python train.py --n_layer=15 --d_model=320 --n_head=2 --n_kv_head=2 --head_dim=64 --d_mlp=832 --vocab_size=8192 --activation="swiglu" --norm="rmsnorm" --norm_place="out" --norm_eps=1e-06 --positions="rope" --rope_base=20700.0 --rope_fraction=1.0 --qk_norm=true --attn_scale=0.125 --bias="none" --tie_embeddings=false --parallel_block=false --init="uniform" --init_std_qkv=0.0257 --init_std_o=0.00741 --init_std_up=0.0257 --init_std_down=0.00291 --optimizer="adamw" --lr=0.00146 --beta1=0.9 --beta2=0.98 --weight_decay=0.0 --lr_head=0.00789 --grad_clip=1.0 --warmup_steps=391 --schedule="wsd" --decay_fraction=1.0 --decay_shape="linear" --final_lr_fraction=0.0 --batch_tokens=[32768, 65536, 131072] --seq_len=512 --doc_mask=false --train_tokens=675800000 --steps=8823 --dataset="wikipedia_en"
Each number is 128 + 24 x the weight over the matrix's rms, rounded and kept within 0 to 255. Layers, rows and columns count from 0.

# layer 9 MLP gate, 832x320, rms 0.108, rows 557-591, columns 0-63
[[153 139 148 127 149 161 121 111 107 141 141 144  90 169 103  90 108 106 123 142  98  81 126  75 113 133 110 100 145 157 118 168 104  97 133 140 126 190 114 117 126 136 136  87 124 121  88  94  55 109 115 164 110 154 103 167 148 168 115 118 129  89 131 119]
 [131 122 128  96 130 140 148 154 120 141  95 123 165  84 141 147 129 121 144  79 120 112 129 121 156 100 142  95  92 158 151 112 158  91 125 139 109  95  93 125 150 124  68 142 132  84 137 125 166 155 158 146 121 134 100 146 134  96 128 148 106 151 133 136]
 [127 111 133 114 124 126 117 140 117 102 115 135 104 157 143 128 117 154 125 135 108 154 113 114 155 140  97 126 119 111  93  80 102 108 122 124 107 142 114 103  67 116 105 141 100 131 125 153 196 145 128  71 115 127 128 124 155  94  97 141 110 130 120 170]
 [108 130 134 119 157 119 112 135 122  68  96 141 117 140 157  95 126 191 122 164 121 132 140 130 134  58 134 130 114 109 129 169 150 106 125 151 100 124 112 143 123 142 147 113 129 137 138 102 104 164 163 156 137 110 102 173 142 126 126 160  92 168 153 139]
 [135 139 134 132 127 152 144 126 105 120 128 106 133 129 101 113 157 137 171 122 138 137 167 169 115  94 130 148 128 114 152 106 137  95  79 121 106 127 110 140 128 145  79 142 153 140 174  95 138 131 165 143 161 138  78 158 138 106 121 104 104 148 158 103]
 [112 140 139 133 145 129 122  94  96  90 156 124  98 135 137 141 118  95  98 144 107  88 148 107 122  83 147 120 111  97 156 138  74 127 142 132 139 140 175 110 122 113 150 122 111 125 140 141 108 169 116  98 146 122 115 136 156 145  97 125  77 107 153 170]
 [111 115 144  94 138 127  93 146 116 145 141 132 124 110 127 129 138 128 158  88 122 123 130 141  98 100 154 126 132  92 155 118  99 118 133 108  92 148 107 112 139 100  91 121 104 111 103 132 108  99 191 150 114 122 123 130 152 154 167 126 147 142 132 127]
 [137 142 105 119  89 125 101 139  75 124 120 139 108 134 131 118 156 133 140 130 125 135 131 134 123  90  92 142 105 143 113  91 106 133 123 138 149 134 129 141 142 105 147 139 144  96  84 133 143  84 134 120 115 147 128 124 115 110 135 120 130  88 156 161]
 [159 136  91 136 133 152 145 122 171 117 105  92 103 122 147 144 112 123 139 140 138 108 120 114 146 120 144 125 105 136 163 147 126 138  83 118 116 147 147  89 134  95 134  72 120  84 164 124 129  89 122 103 126 139 142 134 122 145 134 122 114 143  81 162]
 [139 137  85 149  69  74 114 117 121 130  71 110 109  96 142 129 119  67 117 107 113 122 106  94  98 125 172 182 148 118 169 146 142 120 157 151 145 156 103 103 125 107 152 126 114 177 107  84  94 119 107 145 129 163 120 145 135 147 137 157 111 138 146 118]
 [152 141 101 154 142 134 128 162 156  58 133 106 140 130 165 125 164 152 164 177  82 123 138 128 162  93 126 138 156 112 106 188 149 107 136 119 143 111 129  97 167 113 132 121 126 136 127  91 110 140 144 129 141 108  90 165 104 172 136 115 116 159 157 146]
 [152  97 145 138 142  94 134 146 109 124  89 162  87 108 144 138 129 145 135 163 170 158 166 115 144 110 114 140 112 138 127 136 125 126 109 116 108 129 136 148 141 126 128 137  85 128 139  90 172 183  96  83 138 130 126 135 105 171 145 140 110  60 124 147]
 [ 85 155 111 108 145 131 130  95 126 105 117  70 158 106 122 106 157 146 121 127 114 136 121  74 149 148 139 146 123 113 124 128 159 141 120 102 121 131 161 133 144 120 133 135  75 120 147  87 129 162 138 132 158 158 113 154 126  97 176 140 145  91 156 147]
 [116  89 168 162 133 159 114 160 128 139 108 181 130 133 141 113 160 131  94 144 122 138 217 152 161 117 119 116 143 121 158 120 127 113 143 108  96 118 116 136 144 110 118 144  98 110 114 123 122 132 158 108 129 161 144 168 111 122 105 187 108 112 110 164]
 [135 109 124  98 144 143 129 121 128  76 164  97 129 129 122 117  99  96 143 140 115 152 140  96 123 131  73 136 128 107 137 122 142 146 117  88 129 144  77 136 105 153 146 115 135 115  72  95 140 135  87 168 158 138 118 112 152 130 106 160 188 110 127 150]
 [147 128 122 158 128 151 101 150 102 148 134  91 107 148 133 154 176 153 122  97 151  87 109 134 112 140 129 135 123  64 156 157 145 135  66 125 113  83 127 118 104 115 127 114 132 155 160 128  94  85 107 127 129 137  77 138 158 124 130  75 137 131 151 122]
 [157  79 130 102 131 123 104 131 156 121 158  80  94 136 145 105 141 107 138 164 149 169 138 120 160 112 108 131 141 141 149 166  94 121 163 146 139 141 119 127 164 161 160 115 105 164 100 138 151 152 154 152 155 141 128 132  78 134  90 126  81 116 133 154]
 [ 94 149 127  90 140 117 124 136 139 121 127 121 127 134 128 103 149 163 100 164  98 113 133 137 132  77 127 138 158  94 109 149 167 136 121  99 121  92 139  94 137 159 120 134 100 140 129 113 151 131 124 136  88 127 119 166 103 121 111 112 123 141 120 145]
 [108 124 168 115 149 156 108 131 140 138 120 126 103 126  86  98 122 121 133 132 139 130 127 153 142 109 132 111 109 109 153 179 115 115 168 121 141 147 106  97 123 136  97  79 116 130 116  83 104 126 141 113 203 163 118 155 132  91  95 137 114 115 112 135]
 [156 135 133 105 140 106 135  62 135 143 136  84  90 155 143 136 126  70 133 141 143 105 121 129 109 109 161 131 161 175 139 167 127 130 100  81 141 106 112  85 138  96 105 119 111 155  99  98 113 108 113 118 117  91 182 174 131 138 107 153 106 119 128 134]
 [148 139 135 130 158 168 132  85 153 131 125  83 109 119 131  86 120 150 107 114 109  97 158 135 104 118 118 173  95  87 136 183 144 111 129 152 103 198  83  78 101 142 147 108 118 135 161 124 147 108 135 118 118  88 121 124 139 171 122 114 154  86  97 168]
 [141  84 173 120 139 100 147 139 111 122 116 156 121 137 132 104 144 152 141 102 134 150 154 138 149 167 116 165  95 146 126 161 130  59 141 108  98 159 142 117 138 141 126 114 107 175 105 131 132 174 124 107 126 173  79 104 137 112 142 103 131 179 128 132]
 [109 100 118 123 132 163 107 120  97 101 117  93 113 158 156 166 107 153 110 134 121 139  88 122 180  95 126 153 121 141 119 160 130 145  98 128 108 103 129  96  91 162 117  62 125 157 130 130 145 111 151 172 129 145 119 146 124  80 132 150 162 102 104 133]
 [153 142 128 123 131 135  96 137  98  86 110 125 141 105 168 141 137 144  70 118  83 138 161 113 104 134 115 158 116 169 110 123 130 143  93 107 145 120 154 110 130 130  82 146 121 138  87 146 104  94 113 100 158  73 146 141 142 134 144 120 103 111 119 135]
 [137 158 110 120  94 161 178 129 143 120 127 104 114 117 129  89 118 122 120 144 137  65 135 100 137 129 171 154 102 138 153 138 102 109 172 128  80 154 152 149 128 152 108  85  84 155 114 102 124 129 125 120 149 161 124 101 127 121 156 109 131 108 113 125]
 [157 121 141 122 156 135 100 165 139 142 133 151 127 124 121 129 122 105 148 169 111 129 155 111 125 104 109 132 116 133  89 144 163 119  76 115  59 113 167 134 105  85 122 159 159  89 128 115 162 130 135 119 115  87 153 164 132 147 157 152 141 103 121 127]
 [145 116  99 116 127 111 154 120 108 101 150 159 122 121 141  85 156 115 137 121 147 114  98 121 153 107 145  96  96 126 134 132 128 101 112 122 128 109 139  88 130 165 101 129 122 139 101  76 133 118 168 110 164  93 132 117 104 134 105 158  99  95 149 116]
 [ 90 157  73 138 115 122 134 155 125 103  95 110 164 117 147 144 151 133 146  96 124  97 100 130 112 122 144 106 122 112 152 163 171 166 137  93 122 132 187 123 139 143 142 135 105 114 152 120  85 156 149 124 153 110 142 182  93 134  87  99 129 135 114 120]
 [121 123 163 122 137 140 151  93 144 126 126 170 128 104 118  86 113 155 136 123 154 110 127 143  98 135 138 111 165 122 167 152 111 108 143  94 169 105 137  69 121 105 111 112 133 101 128 135  95 145 119 105 118 111 148 145 133  94  94  97 134 114 143 138]
 [103 130 117 140 113  98  73 106  99 127 142 109 120 114 129 113 121 169 104 122 127 110 139 124 128 117 119 107 122 145 187 152 139  99 107 148 129 105 147  78 128 157 108 119 113 125 134 106 160 198 183 141 173 152 124 162  97  88 121 126 114 121  82 148]
 [135  98 115  91 156 140 117 140 129 143 129 124 108 142 120 104 119  97 165 145 149  79 144 104 114 112  96 102 119 125 110 128 118 146 150  91 122 114 133 122  75 152 129 112  88 135 151 120 138 140 149 129 137 146 106 167 141 116 135  96 148 103  95 163]
 [ 93 127 136 163 125 122 103 108 175 108 132  86 123 123 100  91 133 120 125 179  96  99 112 126  87 112 113 116 134 120 135 143 122  72  97 116 118 133  97 122 112 117 151 143 131 140 108 139 115 162 110 136  83 146 140 174 119 139 106 118 128 116 111 146]
 [167 112 141 142 136 122 163 118 113 132 140  93 126 169 114 130 105 115 112 147 151 107 102 143  96  57 115 129 148  91 151 139 164 141 108 117  96 134 106 133 135 119 126 134 100  79 117  92 101 118 110 138 162 112 113 160 170 100 129 128 110 122 150 123]
 [ 94 141 125  83 119 142 110  88 157  89 146 126 165  98 177  78 114 125 127 103 150 131 161 132 154 129 124 132 142 120 100 153 103  75 138 125 134 116 140 147 145 109 154 101 142 149 122  85  85 114 132 123 137 132 107 114  88 125 123 150 146 126 147 129]
 [163 171 150 131 107 166 121 129 102 110 120  70 107 165 141 110  98 131 105 182 123 123 128 101 132 116 130 101 140 118 114 144 119  88 130 125  89 157 109 124 136 109 152 118 116 142  90  75  96 113 151 188 176  89 117 151 104 125 119 143  98  49 158 104]]
# layer 9 MLP up, 832x320, rms 0.109, rows 557-591, columns 0-63
[[ 98 113 126 158  97 120 115 168 145 126 119 108 115 125 127 136 109 162 115 166 158 171 140 146 117 119 118 148  81 158  85 118 144 142 115 138 128 111 103 131 108 180 158 171 132 129 135 180 160 103 126 132 150 122 161 161 148 119 165 148 136 142 132 136]
 [125 117 109 148 110 104 146 164  90 141 163  86 132 130 145 166  78 122 117 119 121 162 131 163 112 116 130 122 101 108 138 139 136 107 142 127 127 160 110  87 139  93 127 122  99 150 157 107 147 134 135 148 131 136 174 122  84 150 125 109 109 141 120 152]
 [148 113 150 108 177 108 162 133 138 121 150 131 159 113 124 126 141 113 168 129  85 163 127 117 134 142 152 123 148 131 121 140  88 124 125 127 167 123 138 128 146 125 130 137 101 150 148 120 152  97 140 120 119 120 132 125  86 140 106  88 141 122 156 142]
 [140 124 124 158 147 129 112 147 134  80 103 133  92 149 143 145 104 158 128 170  87 107 120 126 137 103 122 145 128 141  84 169 163 109 122 157 103 114 154 159 166 138 155 148 132 134 149 108 107 170 148 148 119 113 125 161 121 141 121 138 101 138 155 143]
 [120 114 182 113 122 135 108  98 120 139 100 125 136 117 131 157  86 129  98 161 166 148  90 146 101 134 140 132 126 142 128 124 148 113 155 160 158 136 104 133 142 148 155 114 124 140 123 171 117 154 104 137 142 132  95 127 141 116  79 169 135  92 108 127]
 [132 126 133 145 100 126 138 150 105 147 131 111  75 135 146 126  83 144 110 168 155  90 117 104 118 111 121 109 107 143 105 139 171 153 136 147 147 106 100 131  89 167 131 111 128 126 147 146 138 149 141 126 139 163 142 150 109 130 152 170 120 132 124 128]
 [155  86 121 148 144  93 115 149 156 119 166 134  99 132 109 108 110 116 145 158 128 109  77 106 153 166  96 104  92 141 136 103 136 111 141 117 160 122 160 103 125 136  86  80 150  99 149 145 124 111 140 123 143 131 157 134 160 105 118  74 164 133 159 163]
 [129 197 126 105 110 161  93  81 132  97 147 131 169 128 136 116 115  78 170 112 154 118 107 106 103 116 116 126  77 133 155 136 122 105  83  91  88 155 121 117 143 154  96 119 127 123 116 125 166 156 120 158 127 162 133 142 158 138 128 137 138 155 122 133]
 [138 166 156 108  68 115 128 109 107 149 155 152 121 193  91 137 125 105 128 143 114  90 165 114 126 150 129 102 127 121 141 103 102  53 159 107 156 139  91 109 155 167 128 146 151 144 142 149 116 129 121 119 117 181 164 138 137  74 115 161 153 106 114 126]
 [125 137 117 104 175 146  94 132 134 110 131 163 100 136 131 126 120 118  94 129 124 137 134 119 114 100  90 165 144 188 106 144 199 189 112 124 115 125 133 123  80 120 132 142 127  97 176 139 141 128 111 120 179 138 109 121 119 114 159 113 124 124 141 113]
 [179 147 120 173 152 117 117 177 130  31 117 124 113 128 137 121 161 141 152 138  88 168 129 152 153 127 110 124 166 122 101 172 128 131 161 138 124 123 109 108 135 116 183 134 144 148 110 129 112 134 153 141 120  86  75 216 123 138 121 123 126 186 167  91]
 [ 93 168 123 138 169 120 100 113  81 120  63 143 153 108 114 123 164 125 164 144 127 124 151 135  98 131 123 130 152 111 134 117  84 143 137  93 148 113  99 107 123 155 147 143 149 116 103  98 146 155 134  97 158 190 125 110  77 123 138 110 101 139 147 130]
 [133 133  87 129 151 162 146  68 146 162 132  54 125 135 105 160 145 114 105 174 120 122 116  80 104 123 145 124 128 184  96 126 106 140  91 155 138 133 137 135 173 122 168 140 134 108  96 103 146 126  86 154 131 145  90 122 133 126  97 111 104 141 167 139]
 [116 150 139 122 128 112 152 144 156 135 165 105 104 139 100 118 132 140 112 173 140  77 120 165 106 115 103 161 114 101 163 103 110 121 104 111 139 153 110 111 126 121 152 121 104 164  66 108 155 153 136 109 171 117 127 132 116 120 120 104 137 150 100  95]
 [132 116  78 135 160  74 156 119 130 110 162 176 102 116  82 139 103 116 131 105 102 118 166 147 126 105 109 149 175 112 118 137 101 149 107 152 112 122 182 117 155  82 163 118  99  93 123 103 119  98 114 147 153 152 171 165 135 127 121  65 144 177 126  93]
 [129 140  75 120 124 118 142 138 111  88 109 166 137 134 102 144 138 145 104 141 111 136 147 138 129 145  86 167 155 129 160 185 119 191 141 138 104 113 145 138  99 121 147  97 124 142 147 127 155 136 136 164 123 138 142 125  94 116 139 135 125 120  98 123]
 [ 94 137 169 107 158 112 126 144 112  67 145  67 135 128  93 168  98 121 137 142 178 116 117 118 139 116 137 143 162  78 140 142  80 182 141 134 103 153 127 131 165 120 154 129 125 176 114 139 113 138 128 148 141 167 167 142  86 132 105 175 109 134 162 110]
 [129  97 138 110 140 117 102 148 163  89 126 122 174 135 145 113 134 116 134 162 135 122 109 147 145 158 128 105 133 120 105 127 123 165 114 144 160 119 180  96  95 139 159 151 131 126 139 147 111 137 135 107 109 120 119 140 150 108 116 108 147 147  94 149]
 [140 131  70 176 128  93 135 127 116  96  99 134 125  73  87 112 125 114 114 171 150 138 107  95 108 164 122  71 144  88  76 137 138 153  78  87 154 124 100 100  98 155 156 115 100 128 132 111  94 103 118  56 187 127 163 160 112 131 133  85 157 176 112 149]
 [170 105 152 137 103 122 146 117 121 130 138  90 106 162  60 159  91 119 108 134 134 158  87 108 125 138 158  95 158  95 124  85 108 120 103 152 117 132 143 105 145  74 162 135 116 133 112  86 117 147 133 106 163 124 144 145 125 175 103 120 127 108 109 127]
 [133 140 125 155  83 159 175  60 158 135 102  90 192 108 161 147 130 129 155 119 119 119 105 130 170 158 160  99  81  79  92 136 120 112 117 131 136 134 117  99 104 124 134 102 110 152 152 129 126 133 119 133  68 115 118 112 145 168  82 131 130 117 118 149]
 [116 145 116 131 113 131 137 159 111 122 144 159 112 119 154 104 116  96 151 120 136 103 127 170 156 137 160 110 166 112 144 153 143 116 129 159 144  84 134 166 137 151 159  92 169  82 123 132 115 108 143 147 163 115 146  79 176 175 116  93 134  94  98 144]
 [137 140 139 132 160 109 192 127 118 109 137 131 178 136 153  95 148 140 115 167 128 131  92 127 106 129 121 126 137 114 119  84 148 143 127 156 164 171 121 166 173 118 165 130 131 115 146 169 131 100 120 151 130 141 138 182 104 151 150 109 118 139 165 156]
 [105 128 108  92 121 201 142 121 125 125 112 116 115 107 122 129  97 173  95 115 131 110 162 142 143 146 148 126 132 130 134 127 161 108 147 124 106 131 119 146  90 114 113 105 100 121 104 119 181 115  86 130 118 158 100 137 168 113 131 145 126  91  71 173]
 [122 128 155 111 149 164 102  95 162 121 156 160 113 134 139  88 151  87 168 145 116 135 126 131 172 109 147  70 136 151  82 115 123 132  91 109 127 163 158 104 121 174 140 124 153 139 124 100  87 151 125 111  93  99 158 164 165 148 124 114 185 107 180 134]
 [104 141 110 170 125 137 152 115  85 118 134 138 103 170  87 130 115  93  93 133 147 126 165 128 139  86  98 131 134 130 165 147 170 143 118 129 166 144 142 153 138 109 137 158 140 144 111 110 133 156 106 192  92 161 128 131  97 117 113  93 108 108 125 112]
 [138 143 109  72 130 111 108  94 135  97 156 140 102 124 125 112 106 110 108 145 156 162 126 129 133 145  92 112 127 109 109 154 156 138 107 119 107 150 149 104 100 159 189 108 130 107 113 168 123 145 141 110 154 107 154  94 117 119 124 111 122 123  99 131]
 [111 147 125 127  98 109 150 150 147 144 128 142  95 135 136 185 129 178 143 145 125 130 128 124 122 130 109 106  93 114 105 170  83 151 132  81 114 133 153 123 110 158 134 113 150 151 191 113 121 117 102 150 149 122 109 119  80  97 153 153 164 163  94  92]
 [172 121 139 115 148 145 179 148 111 138 120 137  58 118 112 153 141 118 142 127 212  84 132 119 107 130 112 164 156 104 108 142 157 144 144  99 140 130 110 126  48 128 124 122 109 131 141 136 142  97 132  98 147 158 146 101 100 156 153 116 114 112 124 158]
 [103 167 113 149 113 156 133 133 114 122 130 104 117 102  88 106 133 141  89 138 140 143 134 124 124 132  83 105 141 112 179 150 118 167  93 103 118 137 118 127 111 132 131 156 158 126 159 110 124 140 149 164 149  88 102  99 118 127 151 130 112 120 117 114]
 [108 117 137 151 115 151 123 110 148 127 166 122 151  96 113 188 105 148 144  91 158 136 119 107 160 114  78 139 115 101 127  98 133 128 115 136 142 131  90 148 100 112  91 122 127 175 132  90 165 125 128 125 106 141 144  97 135  96 153 110 134 156 134 121]
 [133 101 136 154 145 115 115 136 138 108 153 100  99 105  90 131 125 111 140 111 148 150 113 150 119  90 153 193 108 145 135 146 131 138 148 169 151 131 153 120 155 148 101 124 117 125 115 109 134 110  89 176 135 132 159 150 107 131 121 139 106 101 117 132]
 [ 79 155 116 127 151 143 130 131  97 101 116 157 129 134 130 153 143 149 101 139 124 115  98 143 110 149 128 152 106 158 129 127 117 169 125 136  97 151 133 137 131 105 146 146 142 176  92 110 148 123 132 126 117 145 101 127 115 104 194 130 160 126 170 125]
 [117 107 107  95 158 146 158 108 144 148 137 134 141 111 122 147 136 123 112 132 107  89 147 134 132 124 148 143 150 130 104 117 121 120 139 164 139 107 152 148 113 160 151 113 109 127  86 106 129 147  98  90  96 117 140 140 154  78 151 114 100 109 129 118]
 [112 163 151  92 158  96 123 136 150 148 131 127 164 133 159 121 161 140 119 130 168 137 144 125 127 113 108 145 106 143 103 118 114 103 123 145  78  98 122 111 133 110 109 106 160 137 110 159 153 199 141  83 111 122 155 140 183  88 156 113 146 166 125 118]]
# layer 9 MLP down (transposed), 832x320, rms 0.104, rows 557-591, columns 0-63
[[141 135 118 138 118 128  98  91 112 142 133 121 118 134 133 148 143  89 136 120 147 126 131 176 111 128 138 138  99  86 179 118 135 120 123 135 150 166 127 131 130 128 121 104 101 154 130  75 130 128 116 120 101 129 104 161 110 161 142  92 127 150 129 159]
 [129 137 112 107  93 110 124 138 131 103  74 149  68 152 161 123 138 105  86 161 156 122 155 145 148 125 201 149 152 112 135 108 160 166 149 106 125 124 153 114 125  84 140 160  85 122 118  83 146 169  67 138 128 120  90 156 150 156  95 113 114 149 151 147]
 [111 116 109 160 106  93  93 103 121 136 126 134 124 150 149 133  96 178 113 134 111 125 107 111 122 176  83 121 104 122 109 112 135  89 123 125  97 141  91 124 153 153 113 113 141 133 113 127 130 153 153 114 117 139 134 144 154 113 156 181 131 178 121 128]
 [132 134 128 156 123 127 165 143 164 108 161 118 134 136  95 132 134 120 132 159 118 160 160 125 155 197 179 147 168 116 124 111 131 118 139 152 143 123 145 137 155 116 153 108 120 158 138 125 114 126 102 106 132 104 148  91 132 131 113 146 153 128  88  89]
 [125 147 112 152 135 135 150 107 142 136 143 132 116 158 136  99 180 107 145 135  76 168 137 133 147 139  88 123 135 152 126 133 115 148 106  97 117 141 149 116 129 108  97 122 104 150 116 128 121 108  98 157 114 136 165 118 122 148 187 108 118 124 146 110]
 [ 94 153 130 137 116  81 145 150 158 121 134 133 120 105 142 138 143 130 125 120 123 142 112 104 124 118 105 116 142  90 155 115 142 134 146 134 150  80 147 112 110 158 114 103  94 123  93  82  75 135 136 157  79 161 126 163 141 136 130 108 191 163 117  91]
 [ 93 140 157  92  92  89 107  99 148  97 135 111 119 159 124 131 111 129  99  99 147 147 143 109 101  74 173 114 107  61 141 152 115 151 151 116 116 124 156 109 112 132 124 105  99 139  97  92 144 104 140 143 113 123 125 136 151 198 165 167  89 127 120 108]
 [118 115 170 122 137 109 150 142 137 158 137 143 124 102  99 150 116 125  75 128 128 169 199  93 147 175 150 137 124 109 132  83 139 137 134 132 144 142 139 127 126 128 166  69 113 128 102 118 116 140  90 136 118 138 144 169 137 123 172 113 135  68 160 129]
 [125  64 110 137 103 140 109 133 142 118 155 125 137 154  67 121 144 117 114 163 112 146 145 125  99 140 139 128  94 152  97 168 137 105  94  96 126 128 147 123  89 120 125 102 123 135 148 129 111 136 154 101 102 142 144 170 129 128  81 110 102  80 130 105]
 [136 147 133 135  89 112 149 143  98 124 161 100 148 113 124 107 144 140 178 118 106 114 134 139 168 117 132 115  93 100 120 118 117 125 127 128 129 144 101 148 131 120 137 161 113 159 122 121 129 109 125 122 116 118 115 111 114 151  93 135 128 149 146 139]
 [140 159 157 169 166 144 119 175 175 160  93 133 158 166  93 125 113 152  87 131  69 157 136  74 107 129 130 134 141 154 145 165 120 171 160 158 127 144 129  86 169 127 159 133 113 132 129 129 107 106 150 111 104 136 106 179 160 100 109 106 135 105 133 144]
 [136 143 131 132 131 129 120 123 113 126  90 190 138 115 125 128 133 164 122 131 144 148 186 109 176 147 123 120 150 124 115 147 168  97 132  96 131 117 107 175 108 111 133 126 113 139  80 115 171 159 123  89 100 135 143 166 140 136 115 139 112  83 137 111]
 [129 128 159 139 169 139 116 163 149 168 134 157 136 143 128 149 118 108 122 114 132 163 134 152 108 121 121 108 147 150 117 120 124 103 165 138 119 185 111 131 120 170  83 134 184 124 134 182 154  97 113 148 125 126 174 132 142  98 122 170 138 129 140 122]
 [142 160 130 131 122 122 140 131 107 107 118 112 142 122 154 148 167  91 123 132 122 114 109 140 143 137 147 144 112 181  79 141 144  81 158 152  91 113  79 139 140 119 149 110 117 132 164 113  90 156 130 135 161 161 138  93 144 124 130 138 140 131 140 151]
 [129 141 141 109  98 112 136 139 126 111  84 126 153 149 171 121  91 163 115 125 152 125 144 120 110 125 116 106  73  98 140 116 122 121 119 105  99 131  87 142 108 101 134 151 138 111  80 118 100 130 162 116 137 130  90 106  96 133 120 140 149 122 124 161]
 [141 119 122  79  86 137 128 121 141 151  93  81 155  89 133 163 132 108 148 101 150 143 112 124 121 112 181 129  87 128 115  70 109  82 126 109 130 142 123 125 112 156 108 150 128 113 132 119  94 114 144 129 141 133 103 111 132 142 160 118 105 119 176 130]
 [137 164 134 160 148 108 108 148 110 119  91 126 118 114 143 131 131 170 173 131 107 162 125 100 143 143 135 170 106 138 112 116 106 100 159 129 149 130 108 193 133  94 101 130 155 144 127 150 100 121 137 133 126 153 139 132 128 116 118 150  94 117 105 102]
 [155 142 136 128 136 144 146 112 130 101 142 121 127 119 127 142 128  93 141 124  64 149 136 125  77 125 172 148 129 145 144  85  83 128 109 138 105 134 139 137 130 126 121 147 130 130 113 123 141 121 110 138 134 117 130 114 110 152  99 154 108 103 126 154]
 [125 141 139 126 138 133 104 141  89 181 126 135 116 121 157 160 159 138 139  98 148  59 110 100 117 122 155 105 130  95  91 122 126 132 148 112 163 117 134 132 169 117 107  87 101 131 145  95  83 150 119 194  72 127 140  81 147 156 123 131 140 106 102 160]
 [ 83 126 160 151 119 140 178 110 130 108 119 146 123 127 115 117 123  98 149 142 103 143 134  92 156 107 116 121 170 159 111 151 126 111 115 132 129 148 181 152 117 155  99 142 173 103  84 123 106 150  95 129 101 129 114  91 167 125 148 104 153  99 149  82]
 [149 106 146 134 121 202  77 126 129 103 117 128 113 134 142 121 116 107 113 132 123 154 137 142  90 150 149 143  95 165 116 137 107 142 142 169 136 175 111 121 104 132 104 157 193  76 154 206  85  92 194 103 155 161 120 159 112 132 109 138 110  95 165 140]
 [114 123 106 118 138 123 132 145 162 141 127 142 137 104 131 139 119 133 134 133  90 111 149 101 126 131  77 165  95 153  92 121 123 131 131 124 110 109 108 131 103 152 129 127 129  89 138 131 135 116 129 105 146 114 123  93 135 149 157 131 153 165 134 147]
 [135 136 166 151 168 137 113 138 144 124  92 140  85 133 102 114 136 129  87 115 150 130 138  76 129 130 113 127  95 170  71 142 129 141 126  78 126 166 135 157 159 147  90 130 175  90 134 142 110 183  97 120 152 104 118 132 151 101 134 158 137 125 127 109]
 [137 101 107 168  80 113 138 157 189 151 135 117  90 121 133 167 115 163 136 139 135 107 133  92 117 132 121 120 153 146 124 137 104 159 161 136 115 106  99 101 183 122 131 141 113 127 124 145 132 137 136 121 138 107 135 148 155 117 106 124  97 143 153 139]
 [101  98  84 104 122 146 135  89 121 121  79 106 113 156 137 130 156 143 102 102 154 102 106 101 119 132 141 130 145 116 149 126 129 134 142 127 158  66 135  98 153 137 119 143 142 125 124 139 119  78 101  89 186 127 135 119 115 140 139 112 109 167 152 153]
 [117 147  98 148  89  87 106 118 153 134 114 105 122 117 126 128 124 153 133 116 137 147 124 127 123 102 145 107 122  85 102 129 129 150 160 143 121 139 161 139 120 136 140 117 106 148 157 110 121 174 122 113 110  83 115  88  98 113 161 129 125 133 109 142]
 [141 150 121 138  88 114 145 135 106 170 128  97 133  82 132 120  88 131 106 151 151 143 128 145 128 160 166 145 144 127 137 123 173 112 151 139 127 132 121 152  89 129 138 136 113 132 159 108  92 116 136 111  97 130 142 146 152 171 129 144 159 182 113 120]
 [140 152 109 114 112 168 144 164 108  87 149 106 119 130 105 149 106  98 160 134 127 119 159 149 164  85 132 141 178 125 124 108 162 160 154 179 145 118 114 118 113 116 139 131  90 128  93 111 125 145 135 146 142 129 143 148 116  94 135 120 121 148 180 144]
 [125 127 169 102 122 124 119 130 130 116 117 159 181 135 111 147 103 141 140 121 115 121 197 106 159 115 118 130 154 103  90 179 112 109 125 122  89 107 101 123 168 112 137 161 134 146 117 143 157 118 142 137 109 132  89 131 137  93 105 163 159 150 131 120]
 [ 84 166 113 135 150  81 127 123 150 129  93 119 106 127 135 140 126 133  95 112 137 119 127 120 118 118 109 140 126 151 150 155 112 122 110 140 103 138 142 121  82  99  97 140 118 165 109 123 127 161 147 123 114  93  95 118 138 147 128 122 135  99 116 119]
 [158 152 163 106 145 161 108 133 129 126 120 176 117 177 143  97 117 127 120 141 113 134 135 152  77 149 131 113 150  81 123 129 109 140 101 168 143 156 183 128 157 161 147 124 152  97 152 138 119 113 134 115 135 144 164 148 126 122  72 131 127 103 115 152]
 [113 140 132 133 130 101 149  79 105 126 136 152 161 148 132 151 130 120 129 173 118  97 115 129 125 142 104 117 129 101 148 162 116 122 104  93 101 111  88 132 113 110 135 137  95 119 152 135 113 169 111 122 136 133 103 115 112  82 127 123 112 151 150 140]
 [131  99 123 124 131 158 140  95 165 123 105 109 111 115 140 120  99 135 164 136 132 123 143  98  85 132 141 107 104  99 129 190 125 135 112 124  95 113 143 138 116 169 108 132 125 118 147 114 142 115  77 109 122  92 108 152 120 121 108 100  56 136 153 137]
 [139 126 131 132 109 181  83 102 107 135 145 135 106 159 149 137 144 137 102 122  95 135 100 126 100 151 133 138 127 132 145 173  76 125  95 119 127 116 133 151 161 154 120 106 153 105 103 145 135 147 130 132 150  93 122 158 141 142  80 128 127 158 120 139]
 [ 94 100 134 107 133  95 163 146 142 140  86 145 139  77 152 115 135 140 104  98 129 112 111 148 170 123 150 163 132 145 129 111 126 152 146 147 164 103 130  97  94 149 158 148 144 128 142 117 158 129 121  70  96 157 133 112 109 143 151 138 107 166 164 108]]